Weights of a small GPT-style language model, trained from scratch on English Wikipedia.
Training: a variant of Adam for these matrices, 524M tokens, 7787 steps.
Each number is 200 + 30 x the weight over its row's rms, rounded and kept within 0 to 999. Layers, rows and columns count from 0. The size before them is the row's rms in percent of the matrix's.

# up: layer 12 MLP up, 1280x256, rms 0.0713, rows 286-296, columns 0-63
# down: layer 12 MLP down (transposed), 1280x256, rms 0.0693, rows 286-295, columns 0-63
up286,092,221,268,215,204,210,191,167,216,176,210,197,219,152,160,200,222,217,173,177,183,185,202,193,153,192,208,220,209,188,219,166,188,159,170,187,184,186,206,184,211,183,197,163,184,149,247,204,186,208,191,162,213,242,194,193,153,132,226,221,195,232,219,187,148
down286,093,204,217,195,208,236,241,179,230,173,150,171,213,215,192,212,245,241,201,197,209,179,212,213,171,164,197,201,224,213,197,202,207,181,202,248,170,165,198,190,223,206,113,257,203,155,223,236,197,186,215,154,189,181,195,156,183,207,173,197,204,186,207,206,190
up287,112,160,179,214,214,213,182,234,194,231,179,246,185,212,204,150,181,264,241,165,186,200,199,173,244,166,180,251,252,180,191,109,212,168,222,159,223,165,218,186,171,229,164,181,206,209,181,188,145,220,183,236,221,154,277,243,225,137,269,190,203,227,155,195,186
down287,110,192,190,175,151,235,214,175,182,239,208,190,245,218,224,214,199,168,228,224,174,194,180,170,191,222,191,232,187,229,217,185,209,201,215,176,210,226,347,202,182,218,173,170,179,225,186,185,190,163,209,214,264,164,226,184,255,190,226,223,199,192,221,191,220
up288,105,135,204,173,269,216,202,227,199,172,210,228,192,179,204,184,136,174,192,180,202,169,208,144,209,133,226,224,175,211,208,136,196,236,195,180,151,217,180,211,199,212,205,208,255,183,176,211,207,159,185,246,203,209,211,246,229,196,281,185,202,208,219,186,150
down288,104,186,161,221,176,177,201,216,195,183,177,238,191,172,157,217,233,131,221,201,193,197,205,200,179,187,201,177,131,251,209,192,215,158,263,180,166,193,273,213,190,207,264,180,174,181,219,235,204,170,220,204,189,188,252,230,226,274,214,181,211,189,175,231,148
up289,106,166,225,222,200,216,240,205,205,246,209,198,172,186,186,235,241,211,174,160,237,244,227,184,216,196,243,245,179,233,155,168,211,168,171,216,240,210,191,195,223,176,191,197,219,219,213,246,197,173,174,239,201,215,211,226,166,196,198,170,233,209,204,258,176
down289,108,144,204,240,187,229,242,234,213,194,211,208,228,191,190,187,206,208,181,191,165,244,247,196,232,228,210,197,204,196,184,208,197,138,202,202,230,180,199,209,221,216,222,190,174,215,221,180,180,210,243,207,232,192,188,179,220,218,165,212,247,252,197,239,149
up290,098,208,312,166,186,201,199,166,184,172,197,216,185,158,206,214,161,164,214,185,229,203,189,140,146,186,184,216,202,241,225,241,223,216,240,199,202,205,157,183,224,220,199,163,219,237,204,216,192,187,177,144,232,168,200,199,134,129,185,217,197,206,229,216,203
down290,102,248,180,224,165,192,214,207,216,169,247,199,212,164,253,213,208,234,166,193,204,155,221,179,191,192,249,180,184,205,238,216,168,201,151,194,209,212,232,173,147,200,238,235,155,205,233,184,225,210,166,181,209,208,203,159,196,186,213,222,227,198,238,184,241
up291,091,197,216,195,212,216,190,223,181,189,225,206,196,243,227,219,221,198,163,199,210,199,180,173,152,179,215,248,195,218,200,186,206,217,265,234,206,212,145,231,270,209,187,126,187,228,180,166,216,128,222,226,153,169,165,200,216,211,295,193,229,218,232,302,188
down291,093,213,193,171,214,204,209,220,157,195,266,193,176,161,202,171,123,207,167,197,181,195,214,232,175,203,178,214,189,168,181,216,223,193,167,209,217,168,210,218,160,253,201,203,178,187,154,228,188,188,185,207,199,230,169,228,206,199,295,185,197,213,191,166,186
up292,105,153,146,156,207,158,188,204,211,247,231,255,223,165,235,149,227,209,165,175,190,181,141,239,199,195,192,232,198,196,178,176,199,246,208,236,178,211,188,232,156,190,199,174,211,214,167,165,225,235,186,197,216,236,219,172,225,221,214,224,211,193,175,206,216
down292,107,189,176,230,185,238,194,165,194,167,191,245,227,193,216,226,172,165,169,193,164,232,247,258,206,188,166,194,104,175,189,200,214,210,199,217,276,216,161,194,145,180,204,217,195,186,224,181,217,202,190,223,177,170,183,244,226,166,177,224,232,233,217,234,215
up293,094,191,197,165,268,188,185,248,204,209,191,274,227,176,216,253,168,217,146,180,225,196,226,141,228,160,249,271,170,218,175,222,187,176,204,155,203,189,168,271,203,232,196,200,224,172,211,169,186,202,203,250,137,197,228,197,233,223,226,222,156,221,151,232,224
down293,100,203,106,182,168,190,274,201,201,163,188,188,199,212,179,233,216,221,202,259,159,168,187,142,200,201,210,213,201,135,202,193,174,180,232,205,179,218,238,163,214,186,215,159,159,202,195,247,213,156,256,155,209,215,206,209,196,246,151,212,209,181,153,212,177
up294,031,179,296,178,193,184,199,198,231,213,226,231,156,180,169,194,131,196,180,130,220,195,211,179,174,178,188,220,190,271,167,201,182,194,190,181,187,203,181,206,206,228,201,206,178,217,215,153,140,207,136,170,212,259,222,201,201,204,229,196,163,182,222,213,175
down294,028,203,206,232,201,196,234,144,198,110,203,206,235,306,164,206,179,173,219,201,218,202,226,137,206,143,211,175,211,219,241,179,190,146,166,193,199,220,220,149,195,217,230,230,272,187,230,218,178,244,198,231,198,177,181,219,208,199,208,238,181,248,200,181,182
up295,107,228,226,201,187,167,240,183,173,241,202,223,174,189,147,164,186,166,186,186,133,230,201,228,179,177,217,211,204,242,163,194,175,251,222,235,184,145,211,266,210,254,238,176,181,224,241,163,191,144,157,225,200,189,210,291,231,176,245,204,204,195,180,244,171
down295,106,234,223,238,166,244,221,213,218,214,200,152,218,198,252,218,212,253,264,249,184,183,193,214,191,240,193,214,210,183,244,202,239,173,227,174,194,182,237,236,210,183,185,200,125,227,176,207,216,228,166,196,210,165,200,167,170,179,186,229,228,236,228,195,221
up296,099,195,197,210,219,195,210,241,279,184,203,206,174,163,188,180,178,196,183,216,195,201,212,193,164,150,180,201,184,189,172,177,208,219,161,191,181,205,97,244,218,180,228,169,174,180,222,235,181,238,183,156,123,190,259,190,146,175,211,196,239,197,172,186,221